config = dict(
    vocab_size=8192,
    rope_fraction=1.0,
    bias='none',
    optimizer='muon_hyperball',
    learning_rate=0.0149,
    decay_fraction=1.0,
)
Each number is 500 + 25 x the weight over the matrix's rms, rounded and kept within 0 to 999. Layers, rows and columns count from 0. Numbers have three digits each.

# layer 2 attention output (transposed), 256x256, rms 0.0507, rows 252-255, columns 128-191
498493525507460482503500504497499468507509516516531487516494522503486434512480523495479481478477495499510499501525492492471518493518506523481494477517516480486460498496520455471456507512531504
479506498502508484502484479520511483472477522481502502523546487511511477499495485485526511482516482495492484455494500503477507472497492513497524508501479494495509474492498509492445487517516482
536474489480481504501489519524482458456506483522505502502470499510503501504499492526524514498476515521500472471455508506471464525495492509507482527520525470496492486464483532513447497510500488
479527525484513459463532514528532482476492485567493500449473487532500529478497533508490525522549495500534527485512483515457535463489526500479483487473465512517490518508522511486488512507471513
# layer 2 attention value, 256x256, rms 0.0556, rows 253-255, columns 128-191
515495502506490509505524490478515503497481468516504503475528475507515499505533508505503502487492522499484481515477498509505510502489511518465504520473505473507530516489510501504530506491486506
522525495498505492501517513481513500515494486481550511520501485526523507503466515487477497499510508482538534502486533493508525520487527479499520513508484506518496547525528482496525514507481514
507498508478532512485537471467478510500519497490523493513522499517504497508500495474493474479479506488507514471517478509527505532499494473480525540508491483503488508491487531521502532514504502
# layer 2 MLP gate, 704x256, rms 0.0582, rows 0-68, columns 128-191
506484453471483551486474485531510526459487477505525460483447489455516469485454481527544468538466499537499475506506524478449466574518508522504449483519524490514514439471509567503501454486518534
520521523474487492486507548505458495477507515538485496504440499534516486510518484517523495497528524499489499482509514480490495481500498558517477495510524490494512493497467535497517499543480507
525521522502471525518522502493480502494495502525506503495490512505501492519483513510504493498487494544514487482514475535496494496510499509496511502497514511521502471534494532496499499491490501
515517470510503535514482469506537513516529487505525486497492506523446482460497535488509526472499505445504461496508483533477469534507481454488513499492448486506501495458513504480526497546444459
529495472497516497464497485484487499528497473514511515488521502507485475494507514522520456502474505493502504520469519506514498504519505487512500467495504489496501489490507533467518513505520505
499499499502499498501501498499500501499499502499499499498499503503499501500499500500501500499500501501501501497499502497500498499499502502499499500500501500499501499501501499500500500498501497
482488466484511492516485539482491497488547510523508511514444525529488478545507479478480505538537515544512542494481456545476539518451497489506477507553486490531504449500455438502503527516474465
522455446488488463443431518503475487493529521494477517468431518505485491423551474480498470565504541491484531511517500535502495488511497499539512498520514460496449549502496431518531510502488482
503496508504504508502497505513497510500498515503496495495498497499499491511496496509507495489501517515499493499499496503501494495493500498501497498499499501497497492494507499496498501505506512
511501485511515478476474514463460473482500485453513486480497519535422492461458519515512489481509522493477538522540470501510497449514476474514519558532474520457464450482482511476505469491531468
517508510513497482516510502503513519505483522529498474520502521469475490491494514491517492486488501497509476483494479508516469505504510498508503497486510484487483495512516492487498499471497509
513494487510503509502498497487521499504507487514504496501477505512501504498501493480479520501509496503496500497506483510497509513502507484503479500511504491494496488468507487503503502493491504
557501539470445556474488468489512544530517494494524529476540474504476518497514499478475487538518486468471521529475537486478439480460497491508545511535538496474470486492525518481534487546505509
510493480515510478512502532490468488512513500519513512482524508507486500514499544507481500473508498541519513437486483526523499516456456502524497499499512483497518465502491498502519512492467467
516511508521503528487510513517508510535494507513522541478530488491481473478517488499499516501494495559505484493493483506488515522510521523508522514499510519501521511539505542529511496508533497
492478512495489484495458545527476513469492503519493484491483559479469536520460487518516536533483525491518518486427512479523522489484442470492496444502468509508484451499396519447518497470518461
446523482463503488503528483476459502541513552523489419492484537501511533483512504480442463443514513535458490443506498469516494478516501478557515470431488544485499483488466521448450536469501526
511509474505488512474511489489521508548532514490509529465548565506488467479552536458523508506471462529501489520489454525532524510491544464526549525503480542478448542563505457536443503484480518
540517535514486541487518476499484547465482534497427487507486512545477480481492476526473492515497522513499496504511503499534553476496524525497489532499529557479485541507514525545495471519508516
504487494504525503492497508488479496462513482482495498481497496513501517471537510491477498477489481513497504506525523522495526490480504483501513516524514485525512488483467495520498495496531492
451550452510502542532476499552507488484478486491514461506502503498515490509507505441509558470507455538529468501451504537490480534495507556566470551437505464448447489500492460469479504516465448
520480520451528558507516533537526494499546472507515521499497472538528499517542515510474491489461537528484503498492535457564485494495532546493498507537515514498526505525478511512492524527531497
530506498498507492482514497476506513501512499535515495499479505504480500476520519517480519485498491492497512503503502540499504498494476490503512498506521507525500474511509526506475495503503496
508492498508496491503471451520480526511527495522535561528511417489510485502513509474520495481488542511519483520494482513472476503447458516495558520533480497475411486495560498479458489509523512
489511529512498515504487507518489485480542462521508518524503524497535429479470510487526447506474455496435470527466459529504498493474534489485521539532474531457493543522451454528459521505553531
518486481492501498530456515506465484506478532481502471495503538512485494506467498466509485472518493534488517487528555541490510503489495507515484482495557482506551473494461482487480501506489476
501496512483484487510485514518518532524496518532480517495479497485527514508497501511489496506496509487501489504487495511506514519506523503502493491489505488507485485476515512511497502514484508
556476472471497485504484544522511473397530494499537437511495528506466484504467495486534503470484470469516503499549504530502491509530524436526523466535494499496484499547481470485527475507540557
576441503526512520460427477532481518480477476504499546517487550479543463451576509493498505468533519554521498452397511485487476498491499509523487462499485571550466461544527553487510542533512485
502486480513517527485499556506488487476515522541511490529535516485494501560508497499511471549506560510511514475494450510486507437476510529490505533559530470530500475534455477421534545527462499
486539503494497449500481489502511483562501523495539469495484530608487495464517489521504456501500486506521546447490502519473540507531525479512499513497538465548496497514444487459431568553469453
505517502496507515539510516510507451511487506517520516547508499491490449524477497483522539511564539533522505479497495547497475500492500471514513496551528491476487488551503461480513496495482480
511491517495514503473481514517447523469509467490500534551513500479507496509501437506483454486507497484511509467475493456457464496445498465553536512499541502564490497493476508518482457513529498
567529523501506483495480516495458505491455498487519500526451506517515485506501576486499541514495482491472496468492557503535518496468491475542523530558539466450548438514402465476488480486508439
519502492502463563488528504523532558518475529518525496472539506521516538451507462516540464491470484521455516494535508500531515568487588547502507484481511468525499520461536539530515558524504526
444473557474496506460473477500527465494526465477508506418542450496545470483522506509451516480448502536476506474492511525520540511474471495480498512485431550447481510500500510508484543537448545
525471502472510530428458509487464464489576504512495521475445502494530490499534505491492524531452518566527503529504487516506520510492501504497478537528530487473541525542439423529492486480506474
495480488489498493485462493486487494493481478533522487484488464506515482499495459479544491503470493533514498502487510519501482487510496528492476484497491489496500464478490518495474476513485539
516552490446472487487529505472438498436526548545420540511533486442481491497532496459540538537499559469504466445454516489525501523501494507495517613495483482445519506518451514465488479513513474
504518488515465479479411513475477482520483499499478474491513495439453530504507548521465506469526485464498493495547502538502436524470528503445464526489482511521576511559487430489540524483493466
526533492480460464545490467463489481459526525510574452476414517557483490495504509463479532498490487505506530543521505535477515464476511487460480533507462468481512523463503517509439526529472564
495532499475465481518544528512492495467469507502537488488490488503471497486488526525503479514501487516481507450508527503482490555511508567468504501505565519474469499489531523520530505532545463
459546474537476517490511499547476494543481500496490460460540514506517525466538491483525561520511535528480526465481486568517512520494478518509544501441500487541554446509509509475500491528515461
550517547484496527538434487469507478514501456499541548500417490513501475527530553492495550471487520508503531435541518484494489551491465537512471521474511480551550512476565425507523460479475464
477457491501528461461439503487506509525502502498515512471500471523505514493513506494516529477510540498518553496487521536466505482494524502512538488475531487467486526490485495526468505488510504
506512492486483530505483476531523527498507545515474492482511497485505522462476471505519495483499488509488494509466481529486509554497528509537527483455489520497523489509520510516512504492506511
511462470494483538500526511502486536528498540498442506510535505545502466526482502522523513481517548484482487501554542522542500502477489540519527502508508452503528499506505526491483529525471491
489519545539514508492453481514502515496512542472527487493439474505454462527516510519498503493473494500460481447463461521459487488458537504449511504516487539461498518499481510511497510518504494
481531463497549484499480499528528504530522535511511505531478477505497494517485505512534538499556508498465509529509503496511489472512509525511479485483493477472511499471532474510473487501468473
507512494548610486521506550487494512479500492487517546433519441487439507472499534477492597470516445496518487504510430467498446512527465487452467531461512534506549589510455478552482516514504542
507478475517515502462497516485506538522482486533486523521493486501500490504564478466458501488490518513532505528488503526501523474506503522470505490521524491482494484466520481501508488477506481
518446483549522480500460491485489529559463463518486462461513509498566487485516524492486499514519496520502525475473494484459519492550465500490535467501514476553497489473523527517476492506497506
522492513494523516444508481491527516552514497550482514482507524518485504480502516517504528494480528517524491508468492540470495527506476498510517516487513510541489468477464473534540521501480470
492538514485473526546485490544510493521457533533500509496530480491472503543482514455541515519475497519465469451500491514493499463505503526530486552518509503505494492487482528453493497503435472
452490510517527493539499541510514539481489491521480496547517484494515447503449504512506459432478495449494457538486503521523496508462445494540512496566445514496478487416481519535475535518464491
520453519533514503438486494500478492467532500512517504491492517488511448488555484496473525486495521529516512514475466514521495508473497459495518505517535479502502484479447434462521512512521466
520519453486533500470520524496469503525525522539487498514504498522526480528523525506542453523569550514513536533470458471475507448511478515489512513522481459495525482491476477495502506494469481
466509461537497467437420509488500529502520499504495503465495547533487503457503445483523511527470522499495500494518502508492491516505484485503536453461497475497508479455527517513503478498551495
510496483513506501494493485494513505514481493514513492500491502503487495478486491504504478484501496525492491502503505507510510503505500503511501496494513489504516489510515498505507503510501498
512505528514538497444539511495492508488511484529496510500488445484486530487520483543514444527467493486518498555508514482474483511508495494490542481532467497515424498511504507537516506537504552
520525497507527496494543479452549500523531553509559485524483520534472490489491465509507498500491493476501542477524475551500501511476527481523505493527546457525509462474537477477528552469517477
484482498529498499510481514525483487467493530517489511498489489504486499484522453520527522474492527546505489491479504510502500505471517499468482521519534518484528488468488490512493519498514487
492481477510505464468501511523496522487514499480488475451522534493482512488529461534523521526479554557509502511494461513481532496542517505520529521448484509478534501530535481488502521497473482
497487458504501502494459523489477482492483482492518485482481481538517493487502459518517481500477507503524515511510485502488522522531468505495497497505472502506493490451500499509513495502506506
531499494528476547506466471565460543545496512499518526506492536506516493462490550511522434476455494551478468489494520524526488560479534559587547490432505511478513468555516508517539469495502504
503505522495502506506478511491495555504482492523517472505538484486484490507501485474481506496507497505473521509560476470500501477535516527549514495486513499487487494519518489470459530493444497
539514485512484528513502494483509511502494511507524514507496492506456508496472495516488486490492508471516490543509482504519497510487502501523497500516500490533492489471509486505487518509529489
500532489483464526578507528507514505477448491504490484525451495535500492484514543455512489471507504511502505502522502520504491486520522493497517525507498521505490460506476516468502499483539451
494499500485496499501512508507508504514489497515497489491489526495507502481500500493499484494499501510482483502491507496492480521496483496509504504502489515503502519487485501500503497503499492
# layer 2 MLP up, 704x256, rms 0.0583, rows 0-68, columns 128-191
510483476502512519504496471474501493520517513510530510466481498536510519509513511485454503478487531524505494513477526507467528489502474467506533508460507519503482485475505483538464493502515487
454429456499493480505488515522502526536477474509487389522544491484494499480512499468509546462474482525528482495492504460514476523503462489506470502498462544500533454518506519492496474508499541
500533511492464502516504482521499494521500511507521519504471519565528512502477476521509475511501505506528486474534464507437490520494510499472524513506503471482492478499522485520483554481487481
500505506537501517503491496513504501497486528518516482513504512512486501496477508492508516489507515524479503502508485493470458508500519514529506522513504516539525493511513503495510501508498493
498509505504429492492489500496529464546483494513490523543498496495545484541489539517558469511459545480471483502488561489519460447518514492542491480453474511494493501510438521486526505465541520
501499502501500500501501498500501500500498500498498501499499501501499501498500499503498500498502502500500499498499501498500498500501501502499499499498502501500500499501502501499501501500501500
486503494504516490499512469447480513510510507499506499526504527495494469474497486455480483562492518541526478539562528498521487518497482487518502506487549502498539454473494492554508491522534492
517518533481486529508464456562495533492436508476487556482425467502488473518462527460479519496484534478511502463525541550504504484523479542561490467474477467479454559497563494509478489453485457
511485519504525481514489494502500517507484486513497499490506509480515501504472486490497508488489512485497511514504525475521498467507487533483505514497527516513505507487516495491490507487501535
492501461487471511518478507502519519531474519523479443500496505460509484491492478484526519496505481505486494480528505513471498493484519511524478487485476497522531519499522505510492490499491518
509467533511506535494467484535507519500502500523516544509531485489469519543491523481511536508478521504527461472548495419537464475519460461511547486477511503479504525514542487479528459466500527
515499490516495518520514483511504499502514475515515501507479502507479516492510493475491534506505508508494489503508459524493495517507502479518480500500501504493496494479511502486520480495493509
499479512485526529510514480508510511494509482496489521519489493515519543511483516487499492511511487491504502511490522483495490480501523520489515501501491515495519486512505524504499493500474495
469478531518493515470482492504498475476436492479513506497510487504551562499549502482474472546530474478469466506498482509443509476515510491499500477496539531509506474539483489465518470545545473
410490456447524471510487505496479487463464510483472490438455491553531487459512521508466471488511549463533477507554529549496500502493472494443467525497435500496543474483534458473477541455452516
508426493524500489512494493531542476525488480526513502500526530550511479458541565493513517461509466525547500485503469523459472537537519528409451513499508515514524493512492488508512486514472507
521515487456495493537514537540509507542493521511529531477483504459574470433438509508489501467516433465441489458515513493529478534560487506515479510539524546539499472515461490476497520533496493
458564474471556482527478548500439496581501481455503529540527502530502481493512495477480476491501512525544518494550456504490477542500483446522558600544508530479458510462537493505496541537518496
498510493527515495486481491493505502508506501506513488475510505508503474481504480529528497493483516507521495518505477497495504505495523484515528509493487492504507514476512497492486489504509499
496510484476517475460492478490471494474519524476459509467471501543546506500538468481485468503464502513513448498525515524502497502471504474476498483485504503503534495470528509517530498512542518
490490516512484477516469473512508510489523513432488548485492501503475532477490504515464482549480509532516531490487488566534493498492500499473525480515413600514482522546519541530515498523494504
510498492508481517495485472506473527506479506516506486496501526528491487468484521515531466490496513508490504513509486524485498529494503478506506496497499485524502510510520512504511485495494521
471506433499478431519492474482509498482465520483485488531532492460576490484486447502494489455532516496492490536506498550569556520506531508524478511500511504500539474494493514481486463489513485
508481466498498498460492519487514504527494499517508470496487512512514469471502472490528503497488537526505509517494489512495491473497491514491504504530505491512513471481520502471476499501484484
498502492494505510500497507476518516527493483504512510480490479502505500493504489513491512522525521534518520504503494496495516525483478503488498502490499497503504480492527471497512487494498483
456526526527497504466533479487548478486452496503519480489457490511530501535425522519494546476472496504486546481510515589445505475564472483488483517491442487458543495477457499523513495502500473
535483548488482500495553455477517487480523508510518526490502506539490422530540541485522520514519497493542516464465525463475453560445454519473535436530488438461510476515534526499467540474542450
550463535449491493496486478492495483458488477467515529462450558502466494497524519464464470534496458502522498481506466497509420480493431521499538539502525508500519460516515480520534533477504584
492526479484463491501499550513486516490512502513468488460528500520504509499516487508520513480509515524503490536495465486479485520495504533498515511500504487480520493494507521493510511505506513
510480494517474482456503477440479536475529460464517491501481491520489461522528470517503511510461508495508502474458427470476466516476475472488523495491510495477501472478491507535500498511501553
491507498487503497497525503470511514521511537487493488484513482531505503473523486517481505536538496493479518506519508511523504517525501513489514496523523498491505511492505505509464502511472511
522536547551481474514482499499456566466480521482495476511478473502514551486526512494486510490478479505475474505546455467523515547490504509498517518511498510476514538502478488481474556490527503
493486496506511528530489492520497504487498527529513493491481517512513509492463520477520471523498500539489493477503485510499508509503487517490482496492476518509497481488500502485512492488495503
519493477485505496503500529518497503516503472535527504473484486531495444525534485498518511546505502488508517498478454498470505476519508494533492488500492429516501457493480511443525489468481503
482516486532468517526523529584467537445459524532544502506502547499511499511494457525437494497496512521503519505510470454479519471466573494468497449474451524529513511468511566497469504475516571
532529509472476510527509510521487519511505513526486490501463506486494512490484534485555474507507518492494471473536499467467467509491507484511490484494523519521455499465502524508474497448500509
502474492533515514528570518529502515508487533502515498452531520543522493495520492471504473506494538494495465452488499452491518502514533444474482534502477530511472466492517508487528512491531477
449506517488505498486500480514484483441550514522542569496510496484524499525480508453484481476522542511513494514513515463478478496504479437475489540558481512481491512507492536546461503526505458
473529470511479483530515491492473493482507519478475512494535498520500515498550481489496516512519490483499497493478524498496501512512492497479494521516459459480498518513503481480493515528496507
511499492508486462530509484497483504496468503468480513516506519488472490488490508489499514464493457456477514456486495493495527508497497481515490531532525519482463525504458480498477511481490491
499491507517500509516476502506476515508477469546517523500530488525517473487485491484507505473496502486506513492510483473507513510485515493508497478484500473480508476493493504513500491480499497
477507508521495489527507495503529500504490535495477523547465518498511520520495497489465516491529484486500498496505481518513506488503486502499467489520510534503515487538532481478498527512487489
522501481483514501488529563497495466499474461489465537526464461521566513525462543546474432511446521469470491492487490462444557459507507477514527514504503543499458505510526489501491466573474524
494522482509555540458504502518517511482504501496508498492471478515505475495502489490532485452515525531492486486528550518482473500501492474517482472474523497496500493453535485492506482501505506
566534500535494491481517543484443542490451520479533520572497471470526525515519488525469509547522541499510469510492505544518500525500512563550495479499477506449497515522555478524552468521550562
523537512474523479526513407508547550438512556522545493510432504518493436542500506508472526528499476556511488480558468537506443502524507437484537478463492461530493429502507492438457478465470474
521517474495516512483473484516498470502496493530520483481493478527485501486493518468528490481490502511508494487494503501508504503497493515505496524522527501509497463468509500540488497472499489
491501496494465490506500498464490518499513512465489511501463532495486512518502510520487516496472505484495498480486501482511470494491479501469495515517517536482511498514476485490500506498535489
516527473465520495488509510490470470471503499481489509501474509480486503521496513508534490527499504492529483513488483490479471531510497463496501556477480496491540497530502524490469453482534496
495483508537475494550488500468457483506504481462473510460512507491479514520475490469495527525508483494500509481540490495503509509510495510500497508487474491469515541484463450531519493496515477
509509528479458409489494499482525422475482484511456505482483547524543549465482517483468498473470488500461522530546530484439499485515490517513491487520418523503469509532509478504464485509472483
520508516482469513531473548509465513533531513494504431454525527493510507553479514515476517499529505496494471492450453433450497505546480507499508531493495510501496508500505493497456532478501500
479512521580541504468509510479499439508473538478468519470474453456502487584544494513454484511431526434468476504469510454548460480499507514515458487517468529515504548505511480411542528543478518
479459486490508499471466480543477464525502522507487513535516529463486514496473541562469510451486533526508533539501470492455502513488503492512486524485528513542515537536498490517487538524498509
488471536502490451510473502473508552493498508521495490534518527472525470515514521515485485472511490463478511472472494461520460502495558561482512451532493509484496514477483512539499518493497506
469513539502543492527511502468524475530519503508480507507526468464499487516458519493512499487533527500512532515497521516530495515486481485523493503512488564481468467493451557513499511505467491
484464505495496522515447465511508483520441475480459465505480478476504435497507521486504494467505510511473507497538471519466494515528507459519506511526495516505560499477471513505528489506515502
453471468468553480477419480515474497523555503495483566472520479516486475519536452472507499495519526465522457542522577457516464540562472511569439507519512495520487449461538500491456442497505492
502520538535488539499453504486519528523505462482453529495462530515529499495529544492524518554473517513493530494504508496486471480520521520464520461498514502478485519522511524501519487496527553
518434446511532545548472515481473549441486552538532536422533428507481406505433503499534495475523520551502488495480485496483545463457506555497539532482504481498501500504511482507473528586528530
512533523501492498458494545510530508509474540517538545450498499489546501526453526545484504508484507590515514516489500520546519499520493469525557503500529475484478541485487539504460523527471562
526475498514492467494508470584470475508510502554466499488518504501472473523475525542532550485472488500513507505486477484532487476463491544491499541463495536527465500513508487562496488491450491
468521481439466472492494542517510490532478514518466486470485470509472510452479522526476483470492527518518539502484471438461485522502472507478507521468521494447500423455519492524445512478506514
521514543502464531475508520509511542445503531517472533472444463455549518539529490469499551509523509475499470493537490518486470491480556511542466507457517505469529563487516466476502509507517474
486490508447480527495508539505498503499454477431507560506503457533471499504511504491487460487493459505468520487525489492518465469468441486562534580488505521533483479453517520502552467436541477
475492529535499536474444499520555496531511481468493471520478547500508467492460483531468469533514531487449459512540468472487524515514520430525551532507533526506450470522518489521525491476511533
479502484522538517522517504466486500523520466488497456496526511532561465474513463501498475470511552475475499492531494489453511509497472491462541483497529544486483474483559518506513494490469515
526513518482474484483476502494482488505477468519479506489496521487519479515546490483522494510473501484506527500515512516497488528524541513511507489472516460518481522491459458516494499506509521
482548517507449513503518519448518517505537556489524467540544505503472545520510484499507501476471431509426492502487502493524486460488466452508519505491484431509518489491492517502508494477554514
# layer 2 MLP down (transposed), 704x256, rms 0.0584, rows 0-68, columns 128-191
494468469490491535473520470515523516508524530480503488470442520483530488526478493509496501523461525542513443508520551503444465534495510469500488519473504552537494476522484522480478482491510500
494448475483509486499519540503499515507475482518480415527501489492491490472522492445516525480475506514518478509491503479485477499487483489500460492481480529490513458513509506508517517534495548
495521525510483488518507479504510485520510502510513505505480522560521513511501495508495483503515512505513494454538487506453495518487498500484528505510511466500497491492515508522485546474499483
499499496517498542486496485510523515518508503494529483516494500508445506479493521486532528509502505473491467491502482506498447534490483457485555500509496496513513492493518499478521503531467478
478523483512452474485492515485551491549467514507475511541509496503527491501493543517558485471436539501458506524501546500516470479496489485532486501472463515500481499524441501495533497467538510
501498501502500500501500503501497501502498499499500501500500499498500499499502500503497503504498497497498497500501498500499503505503499499498499496496502500501499501497496501501498502505500500
506494484537528495512504490466473536495525507489494464530508527505487495450484480498479485577504498503541452515562524477509517490537456503494490475495522493482540494442476505567479519538493518
495537496486437518505490459504484516444474513452448552465466499496488508506495502468504504526502560528530560457525525538498485494479486560525489489507483499522458532515530501491468480461508438
504489508500514486509489493502504510511484488512497505492508501491508499513475486490493509490491509484499513516502513479529504482504484521491498516498521518502505503487514494499489505491505521
513471494496475517475490511462511488529508522484485504497502509515459481441468524503511498488519507509466520521532455506510518438485489490512512565546489518476479469467484502480499486490516480
492473522512504523501467489527515506511497504521515545498525490507470507532485515494513525492473489490517476483533488423528468502525469461493547486483508495472484504515533505476522464486491512
510505497513498506522523493520499504503523468506517499514491507499472513496515491476496520502504507507498485503511473519491485515505501478515477488491508490494491497481511498475517490493496507
469489471541526468506513497503504470483503513496481472525471527502531487494484490495532508475488524532509481487522480526525535516521501533502481486479482504526513501502463487510472509462494510
464481525488501515480525483487518471491458477479507514515502487518574557512530498504491490539543464486465461512501510475422510482533505515522497477505527515499505496530498501468524466546561484
432493470460529476511484495495482493497459517503493501439481491547503458467513519502464466503524533479514484502531519543506490466498485488486481511506461520525536513488540439477479533471463498
540440496519528490498496501527564468525498496522526542506541526548511460445500553467502486453492508535555462508502478499472493517557525541458498532484518521523473511514516510515542533512492496
486553498494495467519494509488467476481499533469482587470525520463539476441445505511514516495515446449513519439533544487526522500559491515445503477564477540544496519517457456501483509505541510
474537491507548499516475524479448528585493498475488512543497514523516515515528475467512457482483526508548544473526494489457466525534487482514574578562515533489464521459527515516496533535505515
527512532527488535499494467495498548474481536496437470499471511540483465472494479507509480506483526505512468509500498494516530478500512508506484523496532533482492508497491517508505467537506487
498501465491516484469485474502483491494511530473487504462481501550546496525538453493495479480469507515509469502516507521515516501489503490499503483489489496508523470467503484509532507493525519
526471508507507473540511514443471558522493521478527541489494473535500475470509497496478451537520545507485520489521509516491497474506503501492497505548454587534530463515516532524501519483528526
527480527460514540497472511521529486486518507511506514510486479544515490507521518499473478482480555507476517496498530449548500504522506540489490481509491480483528515516476491530492497514522507
487507451500490458494499477467508498483481521486475477526514493469575494488491448511491488489530517482482497530499503560556543523496527517510494513507502528507513510501510515499482476481495486
506482489497499488502457461509474515508528480503537525532495435490500493499502513472509491499495550519522476505483471508480487522453474518524523508527484486503440468492529494464484487509514506
494521520514494492507482521492485523481527462518509521512516503497534433492470498518524464506495452512445478526491484510484499486466493498491522508509476535485497519503486475515468524485540528
464498509557512508470544487500515469473477487505524506492456531490510519537459519526494549467469492496476557488505529572433509488534490474478463524514442489475524488480477488509524495517504484
508475554508507492502547462480512484487514501507528526495489509526500433518531539491519518521505487495537500477482529482501459535466471507484535441534470467476509509504526532482472540483522464
496469542438521487504452483487504491492473480464520536420474541469508479514523494476448454528551507475546481528460496499521402500502418501525526523535485417545496490479506478491555512512484576
552478481509520530462473511519473533483481489513496519508483532486522488467549497503483514477539526552517513459437477472498477496500493519527484483499497517545479473528514526466521530537504469
518528525461497490471444488474489499497487486485507493538439486526495464529504493491483509497497501490501479499483478502469503503476470474450498509473518491491512483475466476528516498517521513
519454495503506506492523528492504518457496490485493515513493482406528478512492511506490533498512513495472466545495498489523467493478507512463507493499490527448516506495540519549532449476500521
499531517553490496521472523496437550472463500479514453537493492501511532484502528495491528509497528501454472478524463469497514556515503485485516499525507524494485532506490504482485534510539501
518499513481494517479474529525465509495476494539513531539478493496501502501473449493464476516518490502486501473468492455462501511478482462534532528496518510538505481501467487516497472507525485
542539536502515496467494536519510500482482491510489499513449499489529500496522540501467502543499504445468500507497548503534502478471531474539503489500503499436527437501453518464478487476523471
490520506526472527488520506551463529448489475518533528505495521498491489504491474537418477506477500503518506503505488487490525483469532473479514487507474495489520499494455507499482483495552543
470467553482520488494482479521465494493524495478507509429541475486498491469551519525492509489463493510502510475526494499502526514489453489496489528501469551492451471505485510514489546501478516
513463521507489525441496512497508518531516534522516529449511491566545493487547521483509509490466554543507467457481520491502528506486554435515463581492486485477496477516498465498543495467533481
464486508486519523496504477498497482441530518525539537501518510489541498509494499458491475490533531530510495490494489458477478495509508448492471548529493494473484482505487517542464497515510460
460478479543541505525496496520528501546514469449548466511492503571488527506508510518478480492484417520478499563530487483498501502490507481460482444512506513508487499499552483507490518488497505
492473515480543497530553492493483536448512500483524520506488494564525504503504470504526500512473487500499520487471498492500570512509456499533526488499534488479433508455468555510468488496531528
506512495482474503560511438494494478492517521527572476493444536530499485487506483460485521516505510536495511527494495518474516482487533489477503536517468464491512509462513497488454521515480560
495495504518533497499476488492498491527510496502471521529502514492524489516496467490516515499475477517513493524466506498525520479480473465546479521481470479512532498534490483472439489489446529
532479464465485509511497512494482460507475496515489499526472504551539548539485545553486432524470505521462473500495457467453554488498509450492501515503491531471482501450534486484483442548482482
515541511500507526514464512509519491493501472526498524497454495524512475522524515482559531447493520518525543471508497488499474539499473522520469511476515489528531520443572468463509462475479496
531511498515469470460519546485481535491462503464519536555472468489551498493511503551495514506565542508536470535493488519508497515499502540519488484486480501462543507524532462532546484495549551
515523523462505470505497457506524521455508488493527493534456518491496470528499483520504484520529463530514488492534478499508470487508504460493532506494484488507501475493536476412470479488487486
503462483500504503519525523498489506525491542497466519505523511549477475540496497527513502496531547468484486498528530517532496507470501512516541516501486464489503472499495498510484532507478479
491501468473498505513524521486499477487486462516494531521538504498518563486474493503499487493506481499540501530530552487527503528510464501537485520485540490515500492515486492485475505504502484
545536503472536512508494528518494501499456516475489496491478512492477533531480511508518501546504501489506480521509495521477472526529512473522507521493486507466562488557494506467496487518524503
514514516492451522482487460497493479517501496520474460552500519498547486513484484498506436516479520489503500482490547558496542468489501493530522480491469488491466467488540510460517499480512461
477496504477490462499494499468534440488478508531483509487529525538536559492494506489489481498468500532466524519516508498466496483493491515517501479519423494500465485525506496528481487506490497
493504492508464539545469526501490509495569493498481432453521499500484491514507506520501498508543488477500458495454488467479520488535472535482513549514521533485456477462511486500483496455458527
493493532550482537457519486537512435503487512527445484465458490458486488535545510481469511495448585456482550491452473495541472502459541501523476462520475523526489545515518475465520507540467515
480471492487481505517461459548481425504472496528474502550523524463460523506469558531517520505502523541501486496507486498473511519488501505529485534478535544512505518520477474507495526501474507
494479495495501492515471464439505469492489510465529517507502505511541517505554497530498495483525477446481516442499501461525469488542550556474501471498517510450510496505525501530506459492519496
467506566497543506519535499509530480522501503500516461527523490457473513497465518455495511537516533527512518507504496545508499553475503485512453497490460528501468511539495556512475511502510513
484480508531481490533469445501536486484459468500460485528520478483492461477496519498503494474496516510481534494503476501525462527492519446522514492541509474490587500504463520490510484494499534
429465485494564446491443479498461495504561537509499554485511467509485478531515483505489526504506550470534495488505530487549449521555488516549458565529519512543478450486502507521486442484469503
500532525520486528502460498486508517518501467496457521496489511517520486505527529498526515522474517509494519501498500502492481488507510505476507486506519482485480523526497518508518474506514537
507489531508558571500456521465511550482504538554536529465518483485458510503421486499497459500489527560477506527475494463557512444491481523491511506490462487505509496542537445522505544530500551
519561525491504511481496548498517514503481520505536552424477540490541522540452514522508494487489475568519511494472507511534521506504484471497528504487520476484500535485502526494468536478470508
519475505506500481501511480583458487520518507545478488495524488494467477526483523533523511504485470507498520508497483484522482489485480515506505530456502528512455487530496496537503499478454495
475502510451479500497490525502481512535481511549491486512464486487462554475478531540516492495487495498548518489526485486485476522520521490483455519479494476471487469458518487503482471479510495
521522530502456504468510519494522543461503529509485536486457456472537533531536482453484532511525513484497498495524485509488472502484521510547483499463495497482504541484498460486512512485505467
490505531456491533490491546492471499511477473456496532512510444519486526482494536510513481518504434535507533533501504514499451510442450455509470587449493496506510451455546483501552437457542513
481478535539466531449469536514538508540503497453535483507475526522475484500465550527462474492545506519475466524519448469470547507509537446517517511505532510505489477549525522519493477489528515
492478486520522513515512502462499484492515491482500466489500505529539472472491474493498501471497533462492504521502489504481504495486489487478530476503530519477482483504548540518500501482488509
520520509478467516544497531511491490492455493520485493513468510519517493516526525456497487501504534527504520492510521523489482522496532489492558516466510496485482480498452500477489498499536474
497525510494449513498527524460528500521531536489515480525526512519479528518503480496504503493474456516458503488489504500503488493499477452505513512497483428508506496478493496494515506476528513